{"n_layer": 13, "n_kv_head": 4, "norm_eps": 1e-05, "positions": "learned", "bias": "all", "tie_embeddings": true, "init": "normal", "lr": 0.00391, "weight_decay": 0.15, "final_lr_fraction": 0.0, "batch_tokens": [32768, 65536, 98304], "seq_len": 256, "train_tokens": 129400000, "dataset": "wikipedia_en"}
Each number is 500 + 50 x the weight over the matrix's rms, rounded and kept within 0 to 999. Layers, rows and columns count from 0. Numbers have three digits each.

# layer 4 MLP down (transposed), 640x224, rms 0.0917, rows 209-271, columns 112-223
508528518457564458503471554462516535352527416520459499504517437431547409503522505604499540535577476447527505524545460533587498426458648589520574495497505494498532508549467446601547406527450527541511445486556461451485570417521499456425551484509435446498502495483536463508539507582578491501547508540558584462451491547524598405489476431547
486538453462511459486489519454412638404485512574558533519572483463496507509482554526505541499550485497470478456500442471479455392542510554561475580515456426563523539541479491442429507529463552511555523488609558611410456479565434402390452509521544486449592519401527546443533513458469518579579562531644471535599605545511520518425482445608
507516504501457564446501593589502509546545524495467597527592470499436484528577508523491554519537467431540504501488554535467504437494480492553535477486521469557434531544509448418493575475535518441549503368391461529519476564484521513562421552532439610538470459488554575492613566506439461542483531501476476548487444559476492543439603615439
555449504444487463544576553457529436567569478439543481501388401584499467484461417505434489450554429465544563448504510494529590494442556441454536523539440586528545572470435566502599550450505501443493517455523495436416505491575541491506485457555565506543440473581448496510503502555463394474466513506535551460492500474515520515483531516515
475431537470570415477460565485464537498356495522523472561433491531463432512555497491523468505386412411491508514464390456486507545612545477453526470506492508445497544556437420507515498502613529483487559506467500614484636522512537499557575559517519519566495515460524466509472511471366586532514364522522531548504400586489464490446412456546
422647482456565492435628444420513474417594469385471500479511548528501434556456476509478551486489541543507600542467473507440435530461502456524538458512459513493454523522479503540532598521484500456460425476443533485552457500466564374366415502560691513587560561552557424540437554454488470553492521500469461463529572470525441536496502475526
501559452504493515522574483553446443588480423499499519502445534466557523532601477467420492519572561505630520448470572573490496475450546594447405521548513440497398498428421489489433477489546469447559611452516547498485458491492460559537555555543605511475515488449482570493442540490523526511505480552465514570516492473465573496453474491473
507493501591587433621456559527525576497494466516494450538436462570494454537468510498514561507487494532521490452540521518491446528476470485472462557560434502545463542561483584453500554515631441516580406488427518509467452487481498455595459503613477445499419394449535479556425503511421451448487527632534439439522477476505602473460473448436
455543436517496526484501475412479600541413473472448390441464508536477518533520521456481596484564554493537511401504454517488434507434567490477570485472426541464509598499492511453574485514428449560553557435496518422555498488586480488460452490600434471454505549515572528557575516475510518502491516493559457548559473447473506564525571470419
532459479455492377510530455491584477537480528450544501485532566657538529494501465544494425495432541506539351474448484516489436546508464584525514535553558472547402554592471572444426585552524477605457463488455516477427417562526535482511472509452583517496526473510541615506495525462410503540548450464591550535464561444414408478562497513547
555450484471416394551424584404588474491549491603451488460523454421547507522528506523423430487497453437473439580478496505635550460451494483438411450529515473461571528463557493428475537489470522383547558478499474493551525528476505532593450451486543436625476566523567433528609556527481434586549516604463556472444452523539473475595433479533
417419498468509498448511509547521450558503522501597531577507473570514540464506497519499465537481439472473471535508587412508549556495517516458582483473492560487554589552510474524488489585495492451494520389479503476500423564524566497549498573498452542443517523420544470608501434433501489599478503538479535570516483424490482369495452526449
508483540556494398430504493453463502478459586521522520488535467480598476531542583461624570519502422613508507473444540466535543564526477576446534473550440540511533505456454556546505560546509396449510473464501500401521448507538486509450531473461514467425386469561549504502543439572502522457417493510433485535461499518456458489428597519532
532509545502528564597487516466453561546443446488431527433567470522535503437483534599477483500571488515513462498535503487545581551497507509547494554542495555502567398498511536540494481496467546532471436472479428514492499580450513550539514542464578530536559400467493497467511560546518522606442576481464480487524446499504527494536401496462
430462493505533431487603482542471523447470481474502612493540494558454443465513579481551505493486577547542514514466580461466387485471521544580423522521523507507536418529500585519442493505550625606414550515498506558559518452478502474507417511457444461625441510484546526533509652476479535482417405503443505513474446462378513498539546533466
422540439456523497437471530424456497549484498441508496583551491538595509543436540548501462495597562447551511430562526510520542455456451485516560470422482526540602491508435675350552393582425575592479531442467623499468544495491482575501534499427505460592477569462466531499592459462522417518542372515418514522533418542460474563588482463543
500507490487425479439526496529453554461498451497477424536436552501431503574508475522445573550501545489521565534536509521473461546533534526498531442516507586463485455546516519517416426618478534514508545515570541476512522504608498458521534589559435505537489478481474479478435490556512440466539477517486498554479516524492493448503475464487
526391538562489442542521467495572532458457523535447452559526511550648476512365447597463429565493452517495519460525562535455508526423579560415485537442638493570550534501494497577552466430491566433556519459458452432457438509469509504551441551477478452478513533507488608478493551516470474403410570438442452550611494555538576629485515545466
479532501574530494430474381481510529449564453503405545475532447543454473504531527561506461531449519441479538483486514544487537405509458474576518563540409513488539634528540531495603554568402514426519352493470500426545526526490498479502453508399512501576494501484542511526491514401663439527442446499523456452618621538488581531457479464473
573422578494583550445500583576380611493616476567556543466414610356561484600537494504476491451516473477472436490481442551542466399559639550600525460524492407445521521523584459498506496546498428552443445545550461536483525446593555378548528448593470532512471436523515527525556575556548358508424480524511541484500533505511554491555425526525
521547536523434550518497568560541439496495474598456528483500487542552500558494497520464439417510457481495562538578501562513546509455540546490500485538494440484470488490418498462557503588514506507499444526533425413466560457469573551578563509492529498577454422508495374479469539489475475495533505497480417511440545490533461528582441514438
568484531482574552433569438536501553452445596446467420473485456523413505500470525520433470580475542526527508448483553546439523498490431467467495511555473619570455476552468541593559540377458582497512465527442542405537467513562520526587491388453400526577567490509560455451507507566634543512452556414471561424447558493443540518476533503542
540504471501604473486411494474487451483537459474591562500530467539519490484456492567535545487519578430534551530497458485469554559543464528516509445607519599480472451504438500490490503496505436537485586564441437514398500483511421519478454514553536495538617443488421529490495421466510449517465479423490553467542477511469571476460454569495
513549454444569507592487479605439509567520470568516428481597450494526397498527532527399451517471508474452476426546498532453500537534597556472482501460488492512509474473472549444561534391453536625474522455558587386491490518572506441526608486561457573474448459556458441559502455502451530560525475445518453558535519588509553471433502458481
433564509506492551450494482405582488515547530527535459506534536512542674520406468495464416536453460510529559463571470558533606446483588547484516557460551552466522460451579529504597484484489511471530503540470465515518491531390474490483445440544513551425476456459458530514443532502412543470545534567466492551504452432421419527478497548509
517506532520494539429422474443498591603599454457567464446406539464492435491435443463504457544507557507460457472462431477423558556518371436599391522478446520526547565518565483463521463578463551504490438468577467478524533497502485446497474549464488568494519471488530635373441554513473505488504452526493536492535579484458455507465484450475
467467526533545413480545482540498539457578377470466543493501508575417460468470506469490411447549456393547484482512468473517509487482514402535612517447616505524476526469495501544475426537543542487426479575517461488594550459535543507445537518434511484520458456645551447523505502508540484498550422487522535503604502598340401472435525476494
524612523458443514356492453464442535430584532540567481471561523446489411524541580478502519459446431540440583470495449490479415462603461468386539491501491524469500563436533436503539504492464475475450494403503586472486490566568426443545539488531521471538450490452455517513517586486529508440487538549478463458413533451545406482485489461440
580472437528483473541588541547552503479510509467503438417529453555462521473491560468489509452490574424442593587531489464434403453531471348596572489501504556502476465525495535479546518464599502440511493556496555568554516521600512481480484474470493458528452487497488522549516462517471508504577464521546568533537489425425536588482463528462
473472479472521550449556539461476452501498450498506465471341468482484452511664589490543447436494488493438507444590471380533482521520518475504593473576490466555498396504525544516586532520475418464507419567464518447518497545509524413409486549517574461520467418549408485457486508500503511449530491445586481560528463436478587504503530547514
618527376566529459469550486525440515555505497511552489517546444466562454509380470482445517545443601504549546481461531525412446498549477483449555453554414550500468454473529499508532635432435616480502424511489491522458519432434484528419552529588599548381635505503524460508415559502461485427572480529440455491567467523502494531488498496520
520498494508489473494451354440533440516493525409518423477531471563486395498426473477492392489519515521475489540437494475447490446508544512546545480487514514517388499430564521461466406507664491495565393477487555489502456562472459442529412481543507461358521471550472450423453455460510449441487531514519473604432548520542481470511556580501
524568471559484537390542507494471402508559452501454467480446473512520448465526561565540502459458517485454404550480429546426418502481497433439585529449589570575526508428493566367450521460536479474475524451414451525536530528484565466488529525474573471582505525471483425577395505587592459472572473570507493542502541423428519504427485574564
533470504604493550515504479502594436489507456493553511491553547457506439544446542488439478514500516524468536533422500482518516444567489447467475444511553487489510520523536473601470514573555390439445463559628540592484610539477491393527595616473484539550584494440520414541428480555489564562613531513453534415446505488477594469477439441467
437577554611496449481518515482515513571546488568497517461516529539492485497523535556459492458447604515548513599519545445485465419471568505467614561471536491550543365538543537449494502505452513473525422557548497466438530500534491526473544469539558456533496514447411513523528473470428466606500488479559491467446541498552484465523572523529
485510499423513461491492445541503542496527512504493595512482470422478619451527477469519528465499465559461434440493600439562538432447616549475570584578479533571414543463536478533444581479440451456514407408475536407522507485405490568467483366476520488459520595538488500562568622579539461485377550502459546502533581385567465527520427555479
496518529603538499452542475565416528545493509492464541352445503527483462412608488536488486534522512467408536514470486569446373585586443516551512484486571458484465513491488417497498519385511501536468395476524476493568571610472562474513487527633472550465513479450528503436607477552561496525522482412483463480533538557513552497505451515503
434379415494482549436519422491586531514567486436502463471551600531461425440492450521599486491537426347489455497496487493498480505490488461455450496543538639392516462536529494390515610512476503520481528471471432479466584497494493500486511574476558455517462522575525506494514452507430493477541520391502510522469458544463505516558626491536
477582523427482405401487455537558459494464456597421412584463566449429570521568510499505485395507590586486461467566560564526611548584543469618507411442463521558462475515506503420535544346414516533477410620490479497432515587585498494514416517550379520466521470550502526493533468421527440469535428496574602423575510407396535402599489436593
541513469553468515448543457519542577458450544542541501475526440527506503521523431473489501485435511495474452504385499482574517555392495489493498516545526495446460475432485533416506536450525484579440456516534491511520451537517501519518599434429419493538544483480538445488504454437422621459491550456530551556443382464563492486522530436555
526433508540559526453413457584548575464517413483538573500494378558571446438476494611495503502553524449485455557507497480509501537464615419440623500542529485500532486491507557438555487493627391616534472531491402582497497490567451515501441478484530482469547516534545586453489368451493523458375546426591561494477440531527493528556652556551
463442484436594461539481525577539543503510472449491530548469461437422507550564435519494471492583467472567549492559475389508479464446495466604543483475545441454439472499470467538480468510484545503473442486530467498455496509552546543427523423512526512503493405366395534480468505497510441557544543530550543519548456509531508395463587456530
478495454480493508454480479548560518499467506458577601610509508545452569498566526546529570529463464570521428590517480408464502564398487580520525519473536496561595487470401495523497404569537537504527405483539447517492505461476460441503483508465491451492432501516571551423428541523531559556535541540488583462493523501548445552549503588456
539486585534466534456555490540471490473427580530564536508487523546476464464556434394532434517535579442588484479504523553433486506467420483497406572533474604494479467496457517557421452460343505547473464514458447466552606437598486448432489540380489533501502566595524465564481451409564562529522439445484524491520565526595640516544445511411
458466538502555498551602392533543450467471500420504519346523582502571497508476487466472586445581473561472487442484483489462544505426463418459435548522452484612440478540518393516492549446640554555545512506517570454476413519638458484488482516490484522560489522481492464552489430434414506551427459513459504431514443502613451482476496507507
494522474527558459468422501558530629514577451431540488485502432510444494557521459522494543555541462434488440526511523536524445498534527532471514516502464513567431504531490498547543657594500533494521489527528536473454505463471480392440450503489504529615518445539435501532446375441392474444472518510519541590546467548434408421561480413594
451454460409459553419465489563520439476462439527549402500524537450521491402521536549552533461479504489543487523474555532463379554514420394507523505517473409476568397537518520491482413511548449472525469408529529576473432520473503385494496470472469404475559511529534503479519513514438460432518417420518509435473485497456551448518475502569
540515422423513539394479478460473415530510497378509511603490431464551604425467475390485527475476535457470550403472519519472498565508408515417545505483468487510524592474496487489523506496483490550588435565433564440501505441434516457481504459478518526518466503454422490601447558546511473506488541539591510498491519469565462470465488494566
581550442434447466531500451476517564506486395434497469501473431480472472432450591465387427478463471487532511432487500498458473522465443471428444443443431428482428486471473531479529486505407488443556502462539514417548504527551500499546474532475415524547457510600390470427552445480473491541513488494412553374407529509568437539437531498386
550502510433395474551461512347499404505441562575492566443444426513548502551494400557372485451503468499420488516534508508528504526487503488521503460480459473597504498527488567461496474528569369552552415531625576544439543582523475612409469493498623537535512508536547478534539412534526448513505460528556476479494569443514475473580385510429
490504442501564507485516533363534545523569527494584565552480431491584441468604472484483513405524580448544526475560521465502579471522472567522424519520413493450491494452424498536494512431510466516451477557506431563440570592436564552454559539413511540547455481455550513489360469519503567524517426420485532465448491473454502443533526580510
592534567457578478434538529534382608503430344513516447506503551479605451515438443507454544475489581483497475522472475542531510491509434443513549491494467507482532404558483507424590443465333485553510530480469523482451540434549409499583596439466536591508469457578480464522482473555594450524518467596531498495470491552495495372592457487548
495417491543452476592537513492504434438432496436456483435606474608478455485576612462492569556497565494504511563474456537506545557575485474495451502459477471487505492440521600471486558460450485397536382496576640528562441379409490543479372537456518538479555526512482530574487531590581497465397509489551510542508305550573521481480476523553
500565569539593549559493506563536534461551530434425516456546434471502520477477516493516484572510471507556472559504611494476520495494532544537585519499445571580440491539432490458526408483480598494395534417489450514430503558491579480469496526556507451538532431507503526488449564530580464457485462521472468550458551490529406525501518417465
493509472540493521465465529526605585515521416472445524498521589685462531463479488480533413463411574606491558430439429476542504454520516430503453619525546537487426454560549469449492449494504502496581523512520552478541531476549578540475399442492549489378511415422455465484527499421469533528442529461468500549501449546494504570498578612469
500524479553434503463548576382504421575518575539455486510526555578517490559515522519459540455480403529485439445501541547470526449509471568551506518484320519471439544517487537518453514499501478530493488463474429504479565509527613537519509562543394519426461472500465515507440544540486543528529495447469447472462460480526591529426541471475
444389491428530492436412465396497440459475512426641544500442617546521492522651517496436484480471567557442546557439539474577444529575437541490503531442402482472445434520530491433405494486473577615407486459567504486517518548489436488349477512414523583478455491499565458589520383529451472521465511494486436459432548521473485375565449506491
535479468489527516461532521480460594545529463523484456540532462506467462486479490530640456650538531570439542478479460501356523526570438466529550503595494493467428530515521489571525528572502564428509413573492479519520589537596519624582475567458455423588476499395462557492459491553387539571373432405544571462486544494403570552604535477492
471562501569475538497558513483556553461538549400484475501456594484502483530512571501442567502517489445492470546580520508527422499599551499418571516500522499446614462478588411508469555439548561485477559508545432570528586538480536466527385522524617535482600509562573610470509464507394598590528610560489435491410506510592441536583434477502
610605474533440503598601534521453428483387486582428416468483572454466500453535490415461629546489528437479559543504534514625426446581542508407576528487490488505507503452580549579415546512497493477527454518570449496437502451497533527545487453449401546523618565546482547533472529560450553607492488424508543496444559589489527524542596518518
505514448537534477466426527547430498475482507519537508488515454437531573438422464393512550480512488478496489502526483458523471472479566523574574530467493592520561498401449531528458466460577446524493444528475592507413528517548562488504522425517552463523507396456472499508459411526464506563485477472525504393512432546535477542469493404432
474450480485464507439507455571572441387538578561546443539489479474528604429497371485470442574472540549512405462541537531540555467450516563479543436496441515452371446410464470507489488489547541378505573600515521551515556507453564492466478419509551522496598554577504623503354476510460474553440584417515482622563482456473474497439467567574
520463528517464436552493448480579503546487394544544468441476550487447499448432516485492543521502434567438404497517525371575478507497597486476570548436487482531508461497364473466541445498493474479494480517529540484460526480482495533424470554495517484601453463471501560509540511511469565578442496528501613522376556478502485461476481358487
# layer 4 MLP up, 640x224, rms 0.0951, rows 210-271, columns 112-223
506472516477539559501518500491444503490462460561418550471602434507522483510465368569415513495426465464596513507487547510521416469472551417522579479482545601474468542605473524471434539604498577488525561406484458514575618458359582543475490433462461531609614613507464404522439463565546417503398413505525469456422531472563513500495578501490
431501554611395478458518516520426521418484496570520492498505516515538592449487520480508402534463491517468489504466462554474507521494430539418555496582459573496554531505567577542540567596417530464569477417544503561527414477420471549486504527547539516555510508490551443491513478528505555562539465445590437529597441490476515463456423546538
527461456416493540506439543500518566532547519488513555522539426546494451423496418517520450521464460499387486553434504555437515503543426469451545457457468501467500470452540430465504518487475523481573488501492488442454554565468492519469530507502515511478489515519579439500400524447435533581527549426516449450494519456480501564517501526508
384360469517531455447431421486525542503402444426471504597523556535536518571565505481497392482376483489568585498519461469533530377542446454440519439534363440486508454515494558537486493495386494498564506521587531419486381510523481363521491525517463472543505510459375533458574466483437512495475437440500532465499474459511531504505470480547
546501542524519536429501477524459626488482543523490463602513565494446472588541416537457516491549512569508542503466592489513529435594560504474535534391547447520532455508418588486566423528404482510546557516521540557467509468470380475521439493516434488498495571596535462527475567512471527427574568451447501562578474375462525459469593464541
517558405532500573539458476548535517558534515481511454456484486453613510570425499437446495503466515499482520476522492478472484471453539524479527511565441492494525587438461479503439503540526563595431514443522518497584547474473500493512534410464487518516422502528460458493527485508462523530540519542522545510504514418370496409491484438533
511428465561416526465482475517445567508523522461472379450472510503525480503458465467457489486494501537461530418528460453454578478456455468471534538573480541551453501447586556513518543530463569495529495495457500485590476443483615578454529559474414540531452554467497584518442520456477548551548586466526536493364576456537434552525482456458
516480494477483543435519585538490518499571521487480528545464507563500475500523442576490455519552569513441457475503530457409544482459420502593569404489588527527483478459455422486554513516465434493511498469529447474456483553463477478536566490460461550503525506544542519470446612521603515466475454555514466467535563552562501459422544492499
450498524465505427493553582557574474430453568483521462501510525539506506508458467538545532483568461538498459502509521498479416510510509432505529419526568515470424468534562504517509501463424461490457504474560453396452577467575448505511498495546492544527482474577396512528558484536517562545515514531568488435492524432548561467431548447526
566390530477490573452510528474609478416505617577492456465542488395603537498477501505390478569518523417618511513502415557511399458581463484482590517483524524524465436510582526473455529483385562520520450589475450500429409552457516485550511381434565521513464489509430466551577455570535541491449454475429457507592530523439470496491531525442
486435495502553532467502383497376471537507509515568505444449479475484524576524551524422580490490472543537569513515439480469533493509443489442531525558405511483479451464502520475570522472521518444538404528578498604493537626505374530477484483453592518503508515503426543503552482475466549521407481534527489494477513555423492558545530639522
503549631532513452520565525570455468509484627512576589555507497499454486544526490494542453518501477495508491425535587446478451575496556505457579567450479492421538517522508520561387479457528578473525398519470474458507574488482409488496511547452504527445569507453521491505494464541400463380467528458449562511571463602455450483547532526472
527508480588512567561605478512459515519479495416538462514461478492529458548537574457465525423422511517481524456498514398552559481529503431487540533459580554553488535428444547464528564496466546462505457530406483489440456531561556519562509532487489546554433526533521404538536573492585557424444364419486516511507535557580478476562494468561
576467414498528503512536538564348530514460473565518549445504574473499505495512473557492474544563577496421460455488520501480492514497511516532478533513423474581481492496543489456423471587442609567487583532402472584472566462439447509482474510483523538541470539415441469494412494490543498446564414571550466537454477427473500459564511413433
525384559439463541374462521425589478530531401486475403519478514533541410497450481473569450553520472492472471489448497468547454588566528638507531360448462561481483494357514505406524455477454581612529485556492447561579534554568427470589477486463580527461485415454576511481518520459521463493469527437499571446543552544516560504412582475409
580579428452517573565427657407434558437548495545469523534455437497458481538524583434548480417491512542534544380569505510523386402552459487545489498468505485418453516516491508479500552565501576493550470543604484525512484420574464516487447425446455534477461542453524520468479620503493526476559439541461448478446562538398600455491443528537
505561480428479457518625541547475555460547583542540612507549477529458560516520492481504465569471592454413539512463467487529506480471398447428535417450539607573525562445506465471519507539482547560502448573592507436460473544500543487491575434417480481443572454562472429448469436441499569490453432534539416530454559533463425521482476434558
480520457546561466522582534553480472454529479557555575478494514553535454478541445414548513481496536526518556448471525482498468590518516523426579542520559484558441516462496466411500522490533552490503474496566541556519584471430506469472512376550604476419465524475468561475541402478458507475522525556443530439543493401497481460517526490585
526585548480482480478504576497464511402491493509505464518442574498466471570580587469465609581468469420497497528480475545481498474544440555425548590529404450515541494557560443506514530479460593520640510607502507541522482529623459520392405548524467517461519501431526504490576459587410559503402531539578585451429536585528594433424569548476
549504473481530493534566424488443473561518524514544473609537515457438557485595512474523488529420528555568531493545469407571504406532508521522607531466515498516509501464486492497502461503558597488550471444512481443505557537440428507521406516576571509448574505550452508409462511559529523490519492481443537416465599459505525494433531472458
461495468549435479481457444435422452571465493490539444512529470395593575554487534408423551526487491554462552536512487506455464625529495379415459511427458492476526428440533491579469567561569494489465553533461543583471494545555452567431544470483508484451554549464460482497519616419534498583599567467538491436461498518517415428477503593486
461418522484476560474489503558445472456516515584466474477529469461470472516467562549528548440480395556415505471533453510485416609559588455492531509513505471547479451412560499507539504494497470463499504535442465454524442464485600511477428495525585514473478519492487434378553486530603491567455534462444571473535541559532510573380506566467
545484638481434466526487542494454540469543525501540621549519545524585479417451496498483541489586531480617515521502442502485581580443604504459463501566559432439476502511432564501441454506472467492450528485522492463427552511466474561465527383477519602465459486551528454453459642557476426556536515508491475570489573560468469570563482484419
365590476484521410501532481456553485461457527479490577480436450542498510389545612481552476500491604500584421488549337435569560481433532472473494501515513558516543495478502462564460542494453510418468494551588557466439485585477536577414463526512574605479523471527510480528421455539484431535543478543454491527515555543573534519495538524420
426490530592504502544423499445551479536565407397499381456468536521497484504506456491551540484482540499601460474452417510434483554467397515611505450415430432525571547491531511458500531504373484510430457541558551429484559423535439541469469513461565569434476514541540526573474456593506410544573518555449515594408526464519538417474525543491
611560511567594431533589489524487530448481506431512450523528524494532422526447564423527475457499476556545499450595513477386639466546504432446509403525504461550433441424455473549396525480488501390506564497488521515536438469580550464544520493508524541554458462518580516605527459518443533478568473493430570500487396459425487550470562448515
472501600477514456493459518499463506424553490473500468482472421579503464509452480466539590455491553444451428430549451496520479452490493507464537500479557513511419389529504428543502534509493522532517436546490497557442475546535458582568582501460488506490525577502472548422528518469486451428468442568487517530433481574529477448494421531417
457412516492469480514487513458519524542533488464480575531512438468555537551480463475552561570523506485549456447600587553480417569478508475552568443535546462564472492354463438481446513531550493361430502492487420506468469484503465474492489524564536456458539489467456527446549528466449399477546520476409481507541451519414554517522441458583
414534447456537455436518530414497413419626535465483509485473493488513524593456388458436493471412508435445504536470495450565524465447564528462554491519477456485524491488541491554506553525568442520506478470513543408459503389458571528536468542552476485429562533514484463518565538454377621451503573518505450455526535397504545450580593463528
472454497439480591508579514553529544529561420513548541461472391562447416406447535422509525474532537457502491541567562479421492509485485485596503471574474482525504476434525524529491463479486525475564454517475477456430483523469575551518442503504575546539475447452568549521453539485573581547501465502483441520503559504490483561575524524467
618439470484580513479467431548458427539436560453610496470432521542536499511555518526515555533499547490594533488576456531525504517455492545483540436576531533462477417456459516479540484533517523413475531514466606377518469452541533494461459502507565527425453502493613594502522546594505408467499454554558521496596467439496563426488528573491
430611470434500499539504579468392469356520443476545474529480432499552544509492414495563452426448474505476566559469579526436512530451571468533559435483497446510509465575515543396499512521540563586482432450498457580535570518538468477434531516541552483425494523480526601435502542551466421517514442494585528471450495549476552542521444471482
459543447501554440478546584559487498371454414503507513479504633492498462489528523468466508496440470465553427522546476472391483499429401461613506540459531541472551394530524498495515483482386498473507386475542484551495556551516518460410476506449501529486562460585545474426430582443553448391487461469429522392445509583537492489455546529522
564455537466472470428525548456545538497551569493519440493494563393519505484425530460534498498496552520523521453436455567540435495497489438382530458543464499491502553558610470478474453470496541455560477527483564517476453544487476513518479465493478549524466490547527489493481441470480397560466503499538496536492455457521387426513547472470
587488426516515472469512443417427579472489561508528467583503529400440457548528482440494568411522542664586428608567498522509405525527552505406474470472484380502485489496480559518481519525451499496526647407455516432534497501558420464518599497540423534559506502566502510540500531544466450436432507463494605581480556506466457590569548557474
532481497561476533521451403450508474456507411443457470499513513585510569535474556453527484582469485471538488517506505483526578373525515479395535496431459591439541551458508547603487451575449562453504585535531537530562501476496583528460595551441558451553483496421476433581437553510579496477447430574443469507440518521478492478474579454543
553553502540480444512563518499466577532542590593486559468506479470560578463482429457479554454533526583578467422422666431366525575619525543538465469614503497609501550576535531549489480397540576593515561581456473491495570465524496491470516521453498516570442469462474490554477375509464483573539536543489492644491520480431538420469489381561
473591481479611442493520559443529500536548512415507429519427541487488523493488504486480466539541544503555558429538538433489480453507615458476597556576532515457479518504588503486518593469479450460550426494467555463509560530438556366478494511602412512499543500457513485482429531452538451533524479456528510483526566463507526550544465511595
473470521531475462569468503522564481496405500519541454447492510465557516488491515557557433574461549565396465471580576420457486481549431460461604530406528518517507495480466500556524538540543509501511524549479425521527505547459494574438539458560518419452497528566546471488402517446475514484565479450501548523567397588477492507498501517547
534507523462526377491495543501432496529506682533443499572630448445443517498482514448486410521563538453471503547500465468459468440459588525508560513466507447577480481488539500508435639582554466415574475548492491510487461499595420393441517519533512470526528446448487526532462458412496494429512462614454468467442509477544482461442542524410
476515525448495570468485465517455587412533407512419500612465346502532466467493545434499422551372527386436493493481491522546526519513552526418513505404486475473492443567447477572506459437445466461517423447550423452562472528590457514386492473365592538455497540556533518492478444369495547510508610506467426493470414443513482484364479504481
496457531578557574576521500545491507526485522405542465444546477591508475489554529437416484476466499508449492505511428470481547479498479570561521478525507395464452537453591470478522554525490519437514474574467504571538461432522470508590481472525483509527476518538461519512558503461496540520514501398486411644539515540565538456481472473558
532540502511502369491491568500448430434438475522471556443589520505538478526448527569449465474474417480536493487411577515527533469492523422482498424617606497549511484440549505499549550476443502508469489494528526486523545470475530444510489570509572539488527469482475493497466453533630593513508503528477537515491499493531560534484476559552
463452513601505531454459493530517445431448582470527464461569463465526469483556511431524547558485544531534474485537447481485520464415474534417423514492482499580485534551530587532549443431374473435513548556531488427486483446495468474608432496462477514523602508518458510449477577556397517443520460472460490503441533553540522498561458518487
464435475405506557550436390499506468503431522425514560509477619562524477537486508447499529610571468564515558488463476506395545472505533486523544462552494488489573542469560523515523664529457401486563464554482514524492537416632522490506425467465457451484476404526556499533554485504485417489506521619509485562487443494417482549478547515540
532480491433586414519473493517498418432501486386514512516419555484489530494475431483554512612490520527554589488584604464540554460527501455457508453499418538499389534454453415506470564435536501490474417531520558539503473520506583386546562531527451636491543443530533497501494470506420491533467432523460405507501428494568457578545472516424
475482478491491606456554487441524514485470588406584500511557574427454547601573482443524516486532427515537485542402546497464520482498444502433486494423520482489563522459548396530538481468535455533525432518410533513546459417512494542494496516442439567492483540509517541469408464507511490553475529503473516470544539488478525510488504554522
561547567447465608568555507457536450517551391525506472514336535479511523506517431420466477516465496612539430457494515492587448498562427402496569504430523602423431540448516507479478492532524530510572576465488530467480565529544499466554468517547486523471465425515500566465515496492602540488438433591483539566496482472480471466466530578594
672519488491610525483468470440530464434436525625434364455452432458479456493411411567523567496454487435439454507469445578443596494516487533580444271512404503565339562534562475546427566518532412432493593508539522584583391491593399548464486510471616505502439666481484445497497489489502535429611529578498466460477579519456529531502492455471
550538522505496530478591481500461589506467448523486507568459447437515532506554523528463473458497506423594561465452559416564497489549508488558495523552473470569554465470569556505473527465356504499431417600474499454448482474421470517485429439489517537418485461573505570455513592585525400495563457514519550562479474446615399537466465508524
451533518503473496429635522531522515519577518573530449498483460470645471383577507449530476524413418539509396518448357621529533483509466539571480491479475509510548455490416450422562505567550544526541556536477522465434447530434488447480493435484577425473539517504435610421564549450489450442546510467403577583439494509417462499508507553543
504418458511484481494569548467541499363480509472565520506473509362528551504448551485594441504448537460511523503488421469517487465590530448436557497402498539475535506439475475592432517392484397391544499530579550555618421508547557511598415536566505515537499452540452466490521481478446465580492515511560471521499476480389534540493490435552
516479544472455464479577486462487433470485488523534520562549519555461413539510492474573482595505552475555490537515485507412538542405511499538525492458550475567483443599450554457466532471438484420430490568509499493474442467534530438465525543499489502519435459496452458509478513465521480516471498533522410604468522533489427426427479479539
472493488471489502577530482469519568487496518478477569494553439530563577462484467431455462492418550439430539504523530433596475431515502457512581476537450492364548439492471444396516547386503469621473386392537466454555531416496474483465496527515547555525508597467505605609481510393503494441520529514515527449475551497487402455504487459545
457515542552443514521491397581527560492549464423428453637554458448477511454568516495557474412414613513507563487525491415577519452478488438334504508485628451502455501525494415554493486525459459468482553498577479487568501507530425497484553479531453532480547485425539614513495564507528513449559617556555511602538544514521446543501493634517
448405427394567542465489493473491516408457530438436398521433465467516549586504414527388436456465598548476452506551579502521506436473390457433514470602518502584493415402459493527506392528476593616388539577553529492510503423468461563417461515452526455572475526410492425510493572557497450505525532473521444380490520500631513590492553467438
560499435481475514513523383585466566484398535437541490515472451433480540573416552422589555508455491533515600501414534477390400474619464502415532506486513384513512599561509475493457473593538506475561565404459466424492459498468488500500491503433474493534501663468454518543538465473365504461487467408635500468483521482507567561553556531538
498462557538476543489589510492521496514418550431444491528449572440494576462515564456550462475528595358470483472519462447479451440589425510467588481524571511515501497492509415479528487511509481513467498521482529523504529564492502464465546490488500519462540462546388550514588547457511480485502415472569552510471514493588538488499381488468
510450469555587596478518493460473508512572396490530543559563455532429526516589562475545441400369492630494478466504542559474500414496494406462557553434471558430377561457518422523555477601428549418473461471485481439418462587508510444508550401543588508473461421561550516590515488493575486468591465488555483536459552493557503387471501458532
504567474536439421555513475491473436502520551509462436538509554484480472538461535476421527416477512509586551495529503508569571428487511572419564495452459458537581538549531579495581495552430528466501581403520475459439471509513523544455535560470496479494446501536449530530481650586399485537489489507582567522485535476439496401478505529538
462501539498525598531473472470428472426412482497540465421528499507590593488474512491541565544566472408486581577532620542593520514515439535533540459443530526520583472535533477501493482512444508514528548494518495480508412491459499515425546477504452401463510556510481559513580568514456435445507510460500546514475527468525446510505427522440
492509501481515489445462483443410452456396543515537497464494537466491502559522447530552545602505558479552563465518493586493547591438471417485531444503418488463455438487593593526593609463415462465487554532534452504548510454529496356411460543549487484449576559507444514427450586451523461505466470581463571457557472474424499497501562564544